config.yaml
n_head: 4
activation: "geglu"
norm_place: "pre"
positions: "rope"
beta2: 0.95
decay_fraction: 0.68
doc_mask: true
Each number is 128 + 24 x the weight over its row's rms, rounded and kept within 0 to 255. Layers, rows and columns count from 0. The size above them is the row's rms in percent of the matrix's.

# layer 2 MLP gate, 1536x512, rms 0.0395, rows 961-1065, columns 192-255
size [107  98  98 103  99 100  93 100  96 104 100 104 103  99  95 107  84 106 108  91  92  96  93  98 100  92 109 103 103 107  98  99 101  99  94  95  97 101  94  98 105  97  95  98  94 101  95 104 101  99 103 100 106 104  95 101 102  97  95  92  97  97  97  98 102 101 103 108  99 105 108  96  95  99 109 102 102  98  97 101  99 101  97 103 108 107  96 100 103 102 110  98  96  93 101  98  99  97  96  93 106 101 104 107  96]
[[125 152 118 138 118 100 106 141 100 108 143 113 119  79 103 110 169 170  92 143  94 131 138 103 138 141 152 125 131 133 115  76 107 106 141 135 141 138 133  86 127 134 101 137 127  69 139 105  84 107 160 158 138  91 108 134 128 119 146 107 151 124 161 144]
 [120  92  91 155 120 114 123 151 156  98 126  75 125 100 150 124 147 156 103 118  63  94 137 138 116 159 132 135 135  92  75 130  99 121 118 124 165 162  83 107 167 112 127 122 126  96  97 155 106  85 109 121 127 143 132 102 124 118 125 128 137 163 111 117]
 [130 156 151 133 109 130 105 131 137 118 153 119 182 132 146 132 143 127 138  96 127 133 131 107 108 108 154 116 140 122 133  90 145 156  82 145  78 131  77 118 140 125  98 134 108  75 153 123 133 116 131 132 142 102 101 146 107  92 177 163  86 160 130 115]
 [137 160 161 116 170 117 157 119 106 136 134 128 143 106  77  75 142 129  94  97  91 127  86 131 168 123 170 151 111 107 136 105 133 130 130 121 118 162  82 139 121 137 126 150 130 147 141 108 146 124 130 127 144 166 139 100 122 101 149 124 103  97 119 140]
 [115 144 129 151 135 166 156 121 110 138 162 144  93 134 116 120 130 159  95  49 140 114 114 170 143 168 149  98 154 175 127 152 130 117 159 133 145 140 135 124 107 125 121 154  99 146 141 119 146 167 120 113 148 125  99 140  81 119  91 133 111  95  93  70]
 [141 120 121  91 118 116 153 139 137  65 154  77 113 124 144 154 108 101  83 122 110 114 135 131 161 135 155  69 129 189 166 131 131 140 102 120 159 132 134 153  82 101  79 109 139 111 155 117  78 158 131 161 163 135 120 152 157 152 124 132 136 150  72 130]
 [114 139 108 125 125 114 142 118 143 131  91 206 151  66 152 126 139 116  94 105 121 165 115 109 107 113 121 109 153 157 159 129 128 113 133 112 118 137 114 125 132 131 132 145 120 116 112 145 136 161  86 105 128 141  86 132 117 108 122 127 107 118 127 158]
 [114 124 165 104 135 119 115 103 122 150 141 103 139  97 115 146 121 117 125 112 131  98 159 148 148 164 127 130 109 136 181 143 106  98 169 149 115 159 103 121 119 119 161  92 113 126 181 134 101 133  89 101 144  98 106 160 124  90 172 140  99 126 132 125]
 [ 84 140 132 104 155  98 155 120 133 137 143 142 155 123 163 127 161 184 145 156  90 170 149 156 124 115  88 139 118 198 132 145 162  97 124 147 140 148 149 157  90 106 165 172 132 118 175 102 137 156 114 119 147 150 129 102 107 143  85 167 138 143 121 151]
 [149 107 148 153 113 100 127 179 143 127 103  67 112 150 144 112 142 151  61 117 138 134 148 137 128 119 127  67 130  86 155 118  66 168 112 150 146 182 135 126  93  67 106  98 141  96 161 120 107 121 145 170 146 149 143 119 112 141 108  82 163 161 110 141]
 [130 108  72  94 126 144 153 155 120 110 140 132 133 106 117 126 125  97 134 151 107 145 119 132 124 107 166 117 131 145 129 123 123 153 128 146 129 133  81 149 129 133 134 100 140  94 126 135 123 106 102 100 138 151 119 130 134 106 112  95 174 139 141 132]
 [152 101 134 162  95 125 113 156 103 132 105 128 135 132 127 131 133  89 107 111 102 187 157 177 118 119 132 119 144 104 125 133 119  87 132 107 103 160 122 174 104 119 115 149 142 150 129 161 116 148  68 157  99 140 140 124 125 117 165  90 111 130 115 109]
 [137  93 107 151  98 135 114 145 151 132 163 149  95 141 160 146 130 158 190 117  94 171 127 127 135 141 140 145 132 102 165 134 116  76 106 126 131 124 153 157  91 111 177 154 160 100 149 126  84 159 137 172 123 113  96  97 143  85 133 154 129 124 104 135]
 [189  84 149 136 121 101 127 142 102 150 130 112 109 133 118 129 120 141 113 147 111 109 129 123 135 132 118 120 151 117  79 178 105  85 159 166 164 142 124 103 161 109 109 112 129  38 132 138  83 119 108 130 133 133 127  93 143  93 156 168 175 130 153  89]
 [145 135 129  84 148 125 139  90 134 151 147 161 144 112  87 182 150 132 132 109 157 109 142 127 124 115 143 107 115 186  99 131 159 176 143 120 180 123 131 127 172 161 109 132 143 110 150 135 151 105 138 135 118 127  77 119 129 160  84 112 103 160 102 123]
 [130 107 114 133 102 137 116 169 124 118 117 125  73 122 131 103 145 105 100 110 141 118 114 180 116 119 113 152 154 124 114 125 133 139 155  63  52 146 107 128 113 167 118 146 128 109 119 124 151  80 142 150  72 104 103 150 143  84 147 153 182 100 116  80]
 [164 115 124 157 137 123 147 123 122 121 178 149 128 136 147 126 123 119 143 148 151 159 142 106 194  95 109 130 127 120  94 154 106 141 129 110 132 130 144 102 147 118 113  76 160 121 144 111 137 113 162 212 149 153 140 107 138 140 131  70 123 147 107 132]
 [123 122 110  81 105 158 137 159 104 125 132 151 112 111 122 146 160 134 129 119 132  83 141 151 122 153 148  69 138 108 151 140 135 136  82 127 134 150 148 119 147 118  99 111  83 109 114 119 111 103 131 120 105 138 124 112 143 134 134 100 145 144 172 118]
 [143  97 154 128 122 130 110 142 132  87 133  71 120 167 123 137 184 159  89 154 124  96 137 138 143 180 121 105 121  77 128  94 183 127 137 144 141 116  97 136 174 117  70  99 180 165 127 120 111 126 133 113  80 133 103  87 132  82 156 138 139 137  95 141]
 [112  85 106 140  96 177 127 111 149 139 116 119 132 149 166  80 155 120 113 117 107  92  94 155 140 112 165 165 136 139 122 102 132 130  98 110 119 122 117 116  86 163 133 122 140  98 147  58 145 135 121 127 143 102 151 153 139 142 125  93 132 120 107 130]
 [112 125 112 104 156  80 141 124 127 121 120  87 119 122 132 115 164 139 149 105 124 154 129 121 121 117 129 104 104 130 100 158 132 141 126  93 156 122 148 110 108 144 131 106 154 107 115 123 128 183 117 138 116 141 110 135 126 155  91 109 123 111 136 145]
 [127 135 145 153 150 133 131 181 127 144 106 139 126 131 120 125 142 135 143 136 139 129 135 113 159 116 133 137 115 122 140  71 104 196 136 143 132 142 128 154 104 108 139 129 131 112 165 132 166 168 153 123 149 142 119  77 123 119  94 119 134 182 128 134]
 [108 110  87 152 128 128 145 148 115  92 152 148 123 119 149  92 142 131 132  71  80  99 127  96 105 137 126 153 105 132 131 111 152 149 116 118 102 118 125 108  92 128 159 157 108 139 108  91 109 134 132 101 165  94  98 127 110  73 138 108 132 124 149 145]
 [135 100 127 139  78 122 126 139  89 118 143 126 144 133 119 169 103 107 111 129  73 128 196 130 143 132 136 130 129  94 102 122  92 107 139 131 129 146 123  91 108  91  99  97 153 135 154  82 148 134 144 137 130 135 164  96 134 144 107 118 119 105 175 174]
 [168 117 175 123 146 115 146 146 129 106 118 109 100 123 141 128 156 120 111 143 148 172 159 132  89 127 118  85 116 122 146 158 111 133 138 150 186 168 128 132 129 138 107 166 158 109 162 131  73 167 116 137 126 116 154 125 109  76 131 109 123 147 120 123]
 [113 139 144  98  95 106 119 174 154 109 136 156 146 128 129 146 107  91 104 116 163 141 155 176 168 144 111 147 147 162 149 110 131 131 119 146 133 132 144 144 101  97  94  86 184  88  99 130 148  86 150 131  86 112 124 104 127 136  91 140 164 209 134 134]
 [ 89 116  91 155  87 101  87 117 134 125  66 119 175 139 116 143 100 134 108 118 139 124 175 126 121 138 129  95 107 116 105  82  91 150 116 111  97 112 101 126 156 107  97 142 120 115 105 165 113 141 127 188 154 110 145 136 117 135 105 117 171 113  96 157]
 [115  91 170 128 103 155 145 156 136 113 108 138 133 127 143 137 129 136 119 119 150  85 115  68 103 146 111 116  94  69 114  90 124 109 121 129 138 111 122 107 138 102  80 102 132 119 127 103 127 103 179 100  77  93 123 160 134 131 120 107 131 116  86  90]
 [126 117 128 164 106 131 130 139 124 136  79 162 117 123  78 144 157 126 118 121 175 163 144 158 110 125 130 126 170 121 139  96 134 138 140 152  82 144  97 140 102  55 163 109 127 117  95 127 121 131 120  97 115 111 107 142 116 154 144 113 135 120 126  91]
 [106 110 105 136 115 122 115 125 114 113 149 134 135  81 150 108 111 136 170 136 136 107 149 146 135 131 152 123 139 114 195 136 122 152 111 131 100 163 110 134  85 109 114 160 117 134 124 140 152 107 135 131 179 134 105 169 115 144 140 114 123 120 112 158]
 [115 124 149 138 132  90 146 101 105 124  84 146 149 135 123 119 176 144 102 139 129 159 120 152 109 156 130 118 140 141  92 151 173 175 125 137 118 115 140 150 120 135  93 121 170  93  98 143  84 112 104 118 140 139 107 111  95 109 151  86 176 149 133 142]
 [131 143 124 114 147 138 172 133 141 130 140 133 143 120  99 122 131 149 153 106 153  96 104 131  99 107 128 108 124 134 130  89 134 154 131 111  99 108 107  80 146 123 133 112 133 151 149 107 133 150 136 143 108 168 108 134 164 169 165 111 126  95 103 131]
 [206 144 100 151 114 122  80 135 158 144 117 145 145 152 109  71 160 163 141 120 121  89  93 113 144 136  90 140 169 141 149 145 132 154 117 134 118 124 125 135 111 175 112 141 159 136  95 121 129 128 130 161 155 104  99 159  96 142 150  98 145 147 114 112]
 [132 154 120 141  97 117 105  73 107 135 126 116 127 123 136 164 155 140 112 114 142 157  86 125 144 141 104 149 138 174 140 209 113  83 131 132 116 111 135 135 104 144 137 141 129  82  94 132 160 171 125 106 137  99 141 112  98 119  95 160 117 117  80  94]
 [135 138 109 159 130 126  82 124 141 131 166 113 127 116 110  93 110 121 128 132 123 116 142 135 136 113 140 103 128 155 158 119 117 104 136 160  95 136 127 121 155 125 117 142 141 110 104 160 171 114  72 127 118 153 113 145 105 105 146 124 134 137 142 149]
 [160 116 113 125 130 131 169 134  67 141 150 113 154 106 101  98 116 129 144 138 155 134 149 102 109 122 139 149  97 106 116 114 112 138 137 131  83 169 153 109  94 140 135 129 115 128 134 120 101  93 126 120 119 125 120 134 114 144 143 112  99 106  77 128]
 [124  69 146 133 137  87 158 118 125 115 134 125  72 140 125 124  92 111 153 103 120 148 128 109 104 132  71 108 136 126 121 140 106 150  82 125 137 154 130  74 127 161  91 146 143 115 109  98 171 147 126 145 145 127 115 165 118 107 101 141 160 126 102  96]
 [140 124 141 122 108 141 127 148 121 102 120 138 134 154 178 117  86 188 144 125 114 157  85 151 127 136 117 154 129 110 111 116 100 107 100 130 123 164 138 150  92 146 118 160  91 140  97 159 149 144 143 161 123 145 145 169 102 120 123 119 164 124  95 162]
 [161 109 152 128 133 151 131 121 146 160 152  95 148 123 122 129 144 154 169 134 137 145 123 127 156  81 145 125 154 143  98 143 103 132  99 120 149 128  94 120  78 167 155  89 156 137 159 141 152 126 110 116 134 143 124 168  88 163 132 161 107 107  91 144]
 [ 97 146 148  71 123 160 113 118 127  75 135  98 130 127 109  91 138 139 148 178 136 149 129 136 143 131 120 142 136  65 130  98 164 181 106 114 140 160  86  74 134 162 120 120 120 138  93 163 127 122  92 129  95 153 139 160  85 142 178  95  96 138  95 123]
 [153 141 116 128  73 123 128 139 147 127 129 130 134 110 133 126 139 143 185 123 182  90 151 136 155 139 108 123 129  48 122 186 104 156 120 117 142 205 107 119 103 160  97 106  79 101 135 140 123 144 140 110 171 140 163 142 107 152 107 122  97 123  89  98]
 [123 150  95 137  82 106 163 163 130 173 134  87 152 155  97 132  99  98 133 133 175  98 166 159 129 153 112  67 117  81 145 128 136 108 128 126 108 114 125  85  94 106 102 109 150  96 124 120  93 107 131 139 147 112 124 151 167 151 142  88 103 120 125  99]
 [142  94 145  97 118 154 119 108 128 109 159 146 133  98 145  98 103 129 143 147 133 124 151 120 123 107 156 100  96 115 124  74 155 102 109 143 139 125 100 124  92 148  97 106 133 146 194 159 169 139 137 123 139 110 104 138 100 101 120 108 113 142 111 133]
 [100  91  49 151 104 101 127 115 118 153 135 191 134  67  95  99 100 142 105 120  83 143 119 127 143 110  97 131 141 134  98 121 116 160 132  93 132 156  94 131 166 125  70 174 160 142 147 108 173 155 156 151 145 127 135 189 114 107 147 118 120 187 127 152]
 [122  91 112 100 138 116 155  89  98 139 118 154 179  99  59 144 132 111 132 109 139 126  91  99 130 105 104 134 143 123 120  98  95 123 148 137 107 103 117 139 141 149 116 119 117 128 118 123 123  94 101 144 130 171 129 144 149 193 164 107  88 154 106 122]
 [156 144 132 100 159 123 130 109 143 104  87 116 125 170 126 134 131 126  93 161 113  97 104 116 122 103  96 122 120 121 147 141 112 116 129 122  89 140  92 128 200 124  81 141 155 104 134 102 118  95  93 124 111 110 158 148 134 202 124 127 145 131 112 103]
 [150 110  34 102 143 133 143 149 155  69 171 126 119  88 103  63 122 115 107 136 132 142 143 129  82 114 134  88 125 127 126 122  95 127 120 119 125  87 154 109 180 118 129 146 109  97 112  98 104 135 118 138 110  97 151  84 149 110 144 111 104 139 136 133]
 [115 136  99 156 102 142 162 120 130 128 107 131  99 123  66 155 153 117 109 112  80 104 102 138 136  81 147  85 137 121 109 174 119 130 112 108 117 145 120  86 139 109 122 147 130 105 104 155 128 124  85 130 132 111 116 119 134 164 102 138 139  93 111 131]
 [145 108 109 116 156 153  80 122 130  98 154 142  97 139  98 137 148 107 129 141 113  65  62 108 163 111  95 157 124 130 103 146  78 143 135 151 102 115 111 161 169 170 107 165 138 126  89 187 146 142 136 103 122 141 159 107 125 131 155 124 163 170 125 127]
 [122  74 155  97 110 127 130 189 109 116 141 106 143 133 121 115 132 176  69 121  98  95 123  87 144 167 113 123 102 137 127 137 112 163 155 107 147 116 125 151 103 102 102 104 135  66 113 125  71  99 128 171 107 123  94  98 103 105 102 153 154 155 110 149]
 [135 143 159 151  87 134 106 130  80  99  96 116 112 125 146 126 141 146 114 113 151  99  75 196 102 147 128 161 157 139 117 128 138 139 110 120 155 144  86 110 151 145  92 117 105 119 118 165 104 126 110 164 146 132 138 111  94 151 136 124 158 140 110 151]
 [136 171 114 124 119  84 155 165 123 117 131 144 140  78 144 173 128 136 123  96  81  82 126 135 118 129 150 131 118  98 110 126 110 107 123 127 124 119 131 137 124 147 157 112 131 146 164 130 122 164 138 124 144 128 166 141 131 120 109 105 148 160 159 109]
 [113 142  66 171 125 191 118 174 127 141 163 106 114 110  95 128 135 192 104  96  88 114  87 125 140 102 171 117 117 163 137 111 118 113 114  66 130 120 109 103 125 155 137 181 117 129  81 121  83 141 160 110 161 156 134 171 114 122 154 156 142 149 105 119]
 [125 111 127  60 149  85 116 208 137  89 102 139  78 130 154 109  68 147 124  84 142 113 123  86 113 125 119 141 160  98  97 115 141  90 124 118 131 155 158 141 125 131 109 122 162  84 142 179 160 113 136 129 110 121 123 142 162  80 167 120 126 130 163 109]
 [125 124 122  83 135 105 111 144 116 114 154 136 153 166 165  93 130 128 166 123 163 159 117 157 126 122 132 139 114 160 102 123 120 159 168 126 110 120 126  94 141 162 127 166  99 151 168 164 138 160 121 129 159 105 130 110  78 157 158 126 154 146 144 137]
 [104 130 111 165 164 174  92 111 155 119 140 162 115 115 147 128 137 162 125  81 105 109 125 143 174 133  85 106 135 108 136 142 149 142  98  99 148 117  93 130 105 109  90 140 107 159 142 134 101 134  87 116 128 125 152 106 135 126  77 142 134 139 113 153]
 [ 92 116 124 151 118 106 100 141 127  65 120  90 133 132 130 143 119 107 123 137 102 147 110 147 130 112 159  67 109  87 133 138 125 120 127 112 143 143 106 140 102  93  94 170 121  75 157 120 101 138 115 128 140 119 121 125 150 150 131 166 146 142 110  99]
 [125 175 132 137 117 111 107 108 123 102 143  97 102  82 109 121 122 164 147 134 119 102 142 183 137 153 139 160 130 138 121 138 159 107 115 127 129 148 137 122  64 126 142 184 116 125 194 118 162  80 128 157 124 112 137 149  79 138 140 132 127 136 129 158]
 [143 142 130 141  87 107  80 113  94 117 128  98  97 116 120 119 161 197 124 127  94 108 114 125 162 107 160  73 118 121 138 127 104 110 147 124 101 104 100 113 121 143 166 117 131  90 146 122 149 135 137 124 116 148 127 111 107 178 100 130 119 151 117 120]
 [149 146 101 165 130 172 135 157 140 141  79 173 122 122 141  70 126 128 139 139 143 146 149 126 120 114 136 102 143 114 150 155 152  94 107 109 165 102 125 123 102 114 155  81 117 142  86 137 152 134 113 107 114 164 127 116 113  95 153 141 124 131 161 149]
 [156 111 149 129 115 120 157 122 111 114 185 157 163  76 131  87 111 131 164 115 133 100  87 171 125 162 126 109 139 178 131 136 108 133 109 141 132 153 155 104 150 124  86 130 128 104 146 134 112 126 131  90 108 121 130 177 118 146 145 140 132 152 141 118]
 [139 147 109 120 135 135 146 106 158 121 117 110 120 109  94 111 164 145 146 141  94 164 127 153 113 114  66 121 168 108 198 145  81 103 121 122 121 107 143  98 153 134  99 121 108 120 135 114 142  89 124 123 101 112 175 151 128 161 138  95 133 129 109  91]
 [144 102  84 146 115 148 130 126 157 135 113 113 147 148 145 122 123 131 179  89 164 130  93 151 142  59 104  83  91  96  97 190 127 123 128 138  92 112 111 117 110 111 139 194 122 123 135 149 159 168 114 118 146 133 121 105 116 135 166 127 120 126 123 154]
 [158 137 120 108 108 142  73  79 101 102 100 114 149  95 147 146 121 126 156 163 131 142 143 136 139 129 149 161 125 123 109 193 109  67 127 132 144 155 121 132 177 157 111 110 145 159 166 115 126 155  98 164  83 151 153 143 141 140 110 135 126 132 112 105]
 [112 123 108 115 113 152 105 138 153  91 108 103  99 122 117  80 144 165 106 129  95 129 141 155 148 150 130 122 149  82 128 113 136 169 152 115 134 152  95 125 121 117 128 120 136 103  96 127 138 130 111  84 149 137 126 110 145 138 123 137 122 131 139 113]
 [141 162 137 133 102 117 103 132 135 101  75 152 122 120 125 109 138 140 134 131  91 160 149  97  91 137 123 121 120 117 162 113  98 158 154 122 188 157 123 104 142 122  86 137 128 130 118 124  70 158 177 108 157 119  65  68 110 140 149 136  69 125 149 130]
 [ 86 127  98 147 105 118 130 120 135  99 144 120 146 145 101 131 155 104 111 138  79 108 118  82 124 110 139 121 126 129 152  95 134 186  98 124 101 170 110 123 103 127 125 160 139 179 129 111 131 126 130 154 151 163 125 150 114 123 147 131 146 198 107  87]
 [128 107  86 145 109 140 134 130 116 112 125 140 126 111 112 132  70 159  94 161 138 115 119 104  91 118 116 116 104 120 136 139 155 164 120 105 151 125 111 118 137  88 101 150 139 132  75 149 117 154 149 132 128 124 157 151 127 137 111 104 131 121  99  91]
 [101 134 125 109 115 156 139 169 155  88 131 121 126  85 149 135 181 132 133 141 114 141 125 148 168 117 143  63 126 108 101 142 132 137  79 110 112 121 132 107 115 146 146 124 127 126 161 120 104 139 135  87 140 123 159  94 110 164 123  81 156 166 121 111]
 [114 107 106 109 103 128 138 176 132  81 121 141 148 126 113  91 111 135 132 134  83 112 144 138 133 149 115 132 139 150 136 101 124 100 123 112 126 136  99 169 134 111 101 150 105 139 137 119 128 148 105 153 111  70 104 143 134  88  99 118 113 133 129 112]
 [116 106 112 131 106 151 129 182  91  81 125 121 128 133 131 141 130 142 129 129 120 106  94 132 182 132  85 124 157  77 138 124 123 114 110  71 102 190 133 117 131 181  58 168 141 126 147 162 122 126 136 118 110 112 117 140  82 127 122 107 172 116  83  97]
 [131  89 157 125 144 110 123 143 134  97 163 155  83  95 126 139 128 142 120 126 130 147 167 128 115 173 123 158 119 148 120 158 115 131 133 127 139 130 111 134 141 150 130 114  86 120 113  96  94 145 138 134 100  78 108 119 153 148 134 126 149 106 138 114]
 [156 109 119 154 158  67 131 107 147 119 141 117 126 112 151 133 132 138 111 147 116 107 147 134 100  94 120 158 126 137 183 105 101 154 120 132 108 126 113 121 123 121 145 116 149  80 170 129 108 154 137 114 129 156 134 162 127 139 129 102 135 115 104 135]
 [127 102 123 136 155 103 146 119 152 157 134  95 123 171 131 112 156 121 104 148 110 159 117 112 117 159 105 115 152 101 157 134 110 116 142 131 137 150  94 124 111 125 109 130 113 142 144  78 126 104 111 106 117  98 149 107 136 146 137 108 131 124  86  97]
 [136 109 130 134 126 187 154 152 159 111 112  85  78  86  92 112  85 141 125 156 111 120 151 103  96 142 112 110 121  73 107 110 107 118 119 132 122 137 105 119 145  83  57  99 157 108  75 147 115 114 117 154 114 126 126 102 136 132  91 111 137 136 123 119]
 [112 144 118 139  93 132  91 176  89 140 115 117 123 114 135 105 130 144 108 139 100 128 117 127 203 118 124 129 113 132  97 152 147 133 105 119 106 132 122 136 161 133 116 133 143 147  77 179 130 143 110 146 165 104 145 135 142 138 122  80 149 185 145 113]
 [122 116 120 148 116 157 109 115 128 130 103 130 140 155 177 130 122 124 150 131  71 159 117 173 148 118 113  96  93 120 201 147 114 117 148  92  94 102  88 167 115 131 115 136 181 144 110 140 136 132 123  90 174 118  85 135 166 110 123 128 112 164 139 126]
 [115 163 131 116 122 157  90 144  66 117 155 129 143 112 110 163 153 140 138 109 104  96 115 101 157 124 160 149 125 191 103 177 116 128 104 101 129 108 117 125 157 141 156 153 120 134 118 124 158  95 105 124 139 123 113 137  96 234 110 131 119 139 131 100]
 [141 126 111 183 118 163 111 156 151 119 153 113 106 128 127 132 117 109 114 105 177 120 128 153 132 135  92 175 156 133 146 121 133 111 103  91  97 112 119 119 144  89 175  98 167 147 102 114 127 145 104 116  99 119 129 116 173 130  80 130 170 169 124 154]
 [121 139  86 136 132  77 133 108 110 113 131 154 188 142 140 101 137  81 111 129 130  81 137 158 169 188 186 132 151 120 133  99 109 111 115  97 102 158 104  98 139 104 113 133 149 163 166 137 108 122 124  95 104 124 136 140 130  94 132 164  96 128 101 158]
 [142 138 175 111 140 137 132 134 136  84 117 110 127 101 147 162  73  93 139 104 120 120 113 126 117 130  96 133 121 143 113 124 160 157 171 123 116 104 121  85 142 174 129 109 144 111 120 120 137 106 116 135 102 154 128 171 128 107 147  97 118 207 113 159]
 [105 113 135 150 105 138  96 161 135 119 138  99  96 146 113 112 137 165  92 148 125 151 133 137 122 125 167 123 130  70 144 117 116 153 145 134 117 140 142 143 127 153  58 155 119 154 138 141 121 135 150 103 128 124 109 103 142 140 106 133 133 155 130 141]
 [103  90 103 123 130 107 137 134 112 140 155 106 151 120 170 145 101  98 121 119 145 139 109 140 137 119 176 138 149 101  83 125 132 116  69 173 114 125 145 168 132 128 140 117 128 114 150 137 152 121 111 116 109 125 128 184 138 160 127 172 118 141  96 111]
 [138 148  81 133 105 123 107 131  98  75 137 137 121 125 126 125 149 135 129  99  90 103 148 125 178 144 107 138  97  98 156 156  93 149  98 124 164 169  62 133  78  97 112 148 113 110  76 142 152 123 124 107  97 136  87 129 159 132 119 176 147 152 100 133]
 [169 154 153 102 131 138 166 153 106 141 121 139 117 151 110 142 139 141 119 141 145 141 150 115  88 141 144 148  95  73  96 124 172 140 174 126 153 130 109  81 126 129 107 122 141 138 106 125 127 102 139 141 114 139 105 124 165 107 137 159 155  97 121 126]
 [101 165 108 159 136 115 143 113 111  88 121 160  84 131 112 147 154 135 109  96  96 158 105  90 122  96  92 123 102 152 182 143 137 101 151 160 140 162 153 126 131 153 119 136 173 105 156 115 110 155 117 149 111  95 159  97 128 115 117 119 109 172 117 135]
 [116 134  83  92 126 132  95 127 132 135 126 121 135 106 141  87 132  81 135 120  72 167 142 134 129 125  86 158 114 105 119 120 151 138 129 109 188 143 124 112 141 169 116 115 132  76 190 111 128 147 139 132 125 128 125 128  81 113 153  98 149 119 131 156]
 [121 161 107 100 142 158 129 149  92 107  99 137  91 136 131 149 127 149 115 128  78  87 129 104 102 129 129 101 145 167 121 132 138  94 144  98 133 127  97  98 154 107 143 136 134 102 140 144 132 138 155 153 175  81 134 110  86 131 115 154  79 106 111 144]
 [119 112  96  94 105 132 124 128 117  98 121  95  96 118 102 101 117 162 135 139 146 150 169 109 168 135 110 151  82 137 141 136 135 120 120 110 123 152  92 153 136 121 148 180 105  89 100 112 101 118 131 134 100 147 138 139 124 128 139 113 171 153 107  78]
 [151 114 190 146 111 156 141 144 148 115 124 135 135 113 130 128 135 121 125 124 130  85 108 140 110 115 139 103 135 144 124 175 113 127 134 145 122 160 164 115 173 142 126 116 142 141 131 147 110 160 105  73 124  83 130 121 119  82  98 113 100 156 116 130]
 [120 130 124 144  94 167 138 197 148  68 131 107 104 161 103 102 113  97 127 143 161 135 146 111 138 116 120 137 110 100  88 145 140 128 165  94 142 150 116 122 151 103  98 137 153 135  87 117  81 128 116 144 110 132 119 100 139 121 128 133 138 155 133 143]
 [ 81 157 158 143 135 107  98 151 167 146 132 172  91 120 135 142 126 164 128 100  94 141 125 100 131 134 113 146 169 149 143 153 129 107  81 165  97 110 113 112 146 160 157 133 122 141 135 112 136 147 143 113 126 118 138 143 127 150 142 143 102 138 153 167]
 [ 58 118 148 130  87 154 116 118 154 131 161 147 130 125 102 201 113 135 151 129 148 124 186  96 138 153 138 167 109 161 161 152 114 131 111 145 101 178  99 115 113 153 117 117 151 140 130  97  87 177  95 116 158 150 168 100 127 165  82 136 115 105  74 116]
 [152 138 146 138 110 151 121 172 125 121 142 137 137 135  96 138  96 130 112 119 115 121  88 123 178 132  88 108  81 136 132 132 115  82 131  68 119 111 158 156 138 159 115 110 178 133 111 107 170 138 140 177 117 106 150 100 160  71 117 131  93 101 144 176]
 [136 130 118 143 102 160 118 148  98 124 152 175 106 135 129 138 161 146 131  80 129 127 131 175 122 153 124 126  93 152 124 139 150 121  56 114 121 109 122 157 105 143 152 135 138 120 152 138 161 165 164 107 119 155 105 165 141 121 131 109 119 154 113 151]
 [134 128 111  90 160  92 129 106 157 125 134 143 141  94  92  91 119 151 126 133 125 163 138 115 139  95 116 136 116 125 170 145 124 136 122 124 107 178 121 143 169 170 117 158  99 105 132  98 136 111 137  82 132 149 112 164 144 145 128 107 149 144 138 111]
 [105 157 121 144 100  85 118 148 109 122 120 129  92 116 144 115 116  82 117 135  96 104 141 151 131 108 111 147 154 124 109 156  86 120 128 120 120 155  96 118 113 127 107 120 175 122 108 142 164 118 127 101  97 105 130 145 119 118 115 138 113 147 135 138]
 [130 105 104 142 115 122 131  99  88  88 146 180 113  95 111 131 127 159 151 140 115 131  95 140 118 109 141 132 129 127 150 136 123 139 143 149 106 120 103 154 137 100  81 164 111 157 136 128 120 165 133 122 107  77 138  96 157 151 124 117 123  93 115 149]
 [105 110 155 117 160 136 128 114 192 177  98 119 122 123 136 187  79 138  87 137 149 122 150 133 119 147 121 175 175 145 124 184 163 147 161 121 127 103 148 122 137 149 151 109 156 132  58 146 157 164 108 103 125 163  84 110 118 177  61 151 127 112 111 167]
 [114 135  70 118 118 147 107 168 122 132 119 139 122 124 143 129 142 139 154 142 121 120 150 131 106 128  73 151 154  96  97 125 120 136 151  80 141 104 124  76 155 132 152 178 121 135 111 150 111 170 136 108 149 116 137  99  98 113 106  87 135 116 128 114]
 [110  89 111 113  54 111 142 112 138 119 158 124 114 117 122 178 150 100 116 159 155 145 136 117 144 150 151  95 143 105 109 184 144 135 111  83 122 166 103  95 134 160 117 128 137 133 140 120 100 130 116 171  66 134 108 159 100 128 120 120 115 194 108 149]
 [114  50 154 132 134 126 113 161 112 121 135 112 155 135 136 117 125 171 101 161 162 152 151 144 118 102 133 128 119 138 138 179  99 136 138 116 132 111 146 149 157 131 112 137 104 131  92 129 101 146 158 140 101 153 114 109 119 148 110  84 153 136 100 127]
 [180 132 133 149 138 138 106 131 138  93 142  95 153 132 124 113 172 110 100  90 136 133  89 122 115 121 117 138 130 160 159 119 118 170 134 158  94 163 139 112  93 123 106 122 166  90 113 133  94 122 119 152 158  91  81 138 162 123 100 114 121 117 119 133]
 [115 115 123 102  96 110 139 110 133 109 168 129 134 126 122  91 126 118 133 119 130  98 135 122 148 173 126 119 126 108 127 123  96 142 145 147 116 139 128 116 118 137 104 182 137 125 142 111 154 107 123 100 124 121 145 143 138 133 158 103 116 142 115  98]
 [116 123 129 133 144 136 141 128 135  93 104 156 135 153 132 129 148 130 116  76 134 122 143 115 126 119 165 140 121 111 117 132 157 111 111 133 143 120 106 110  90 125 135 126 102 152 130 145 143  94 129 107 159 151 104 165 111 133 148 147 103 120 141 127]]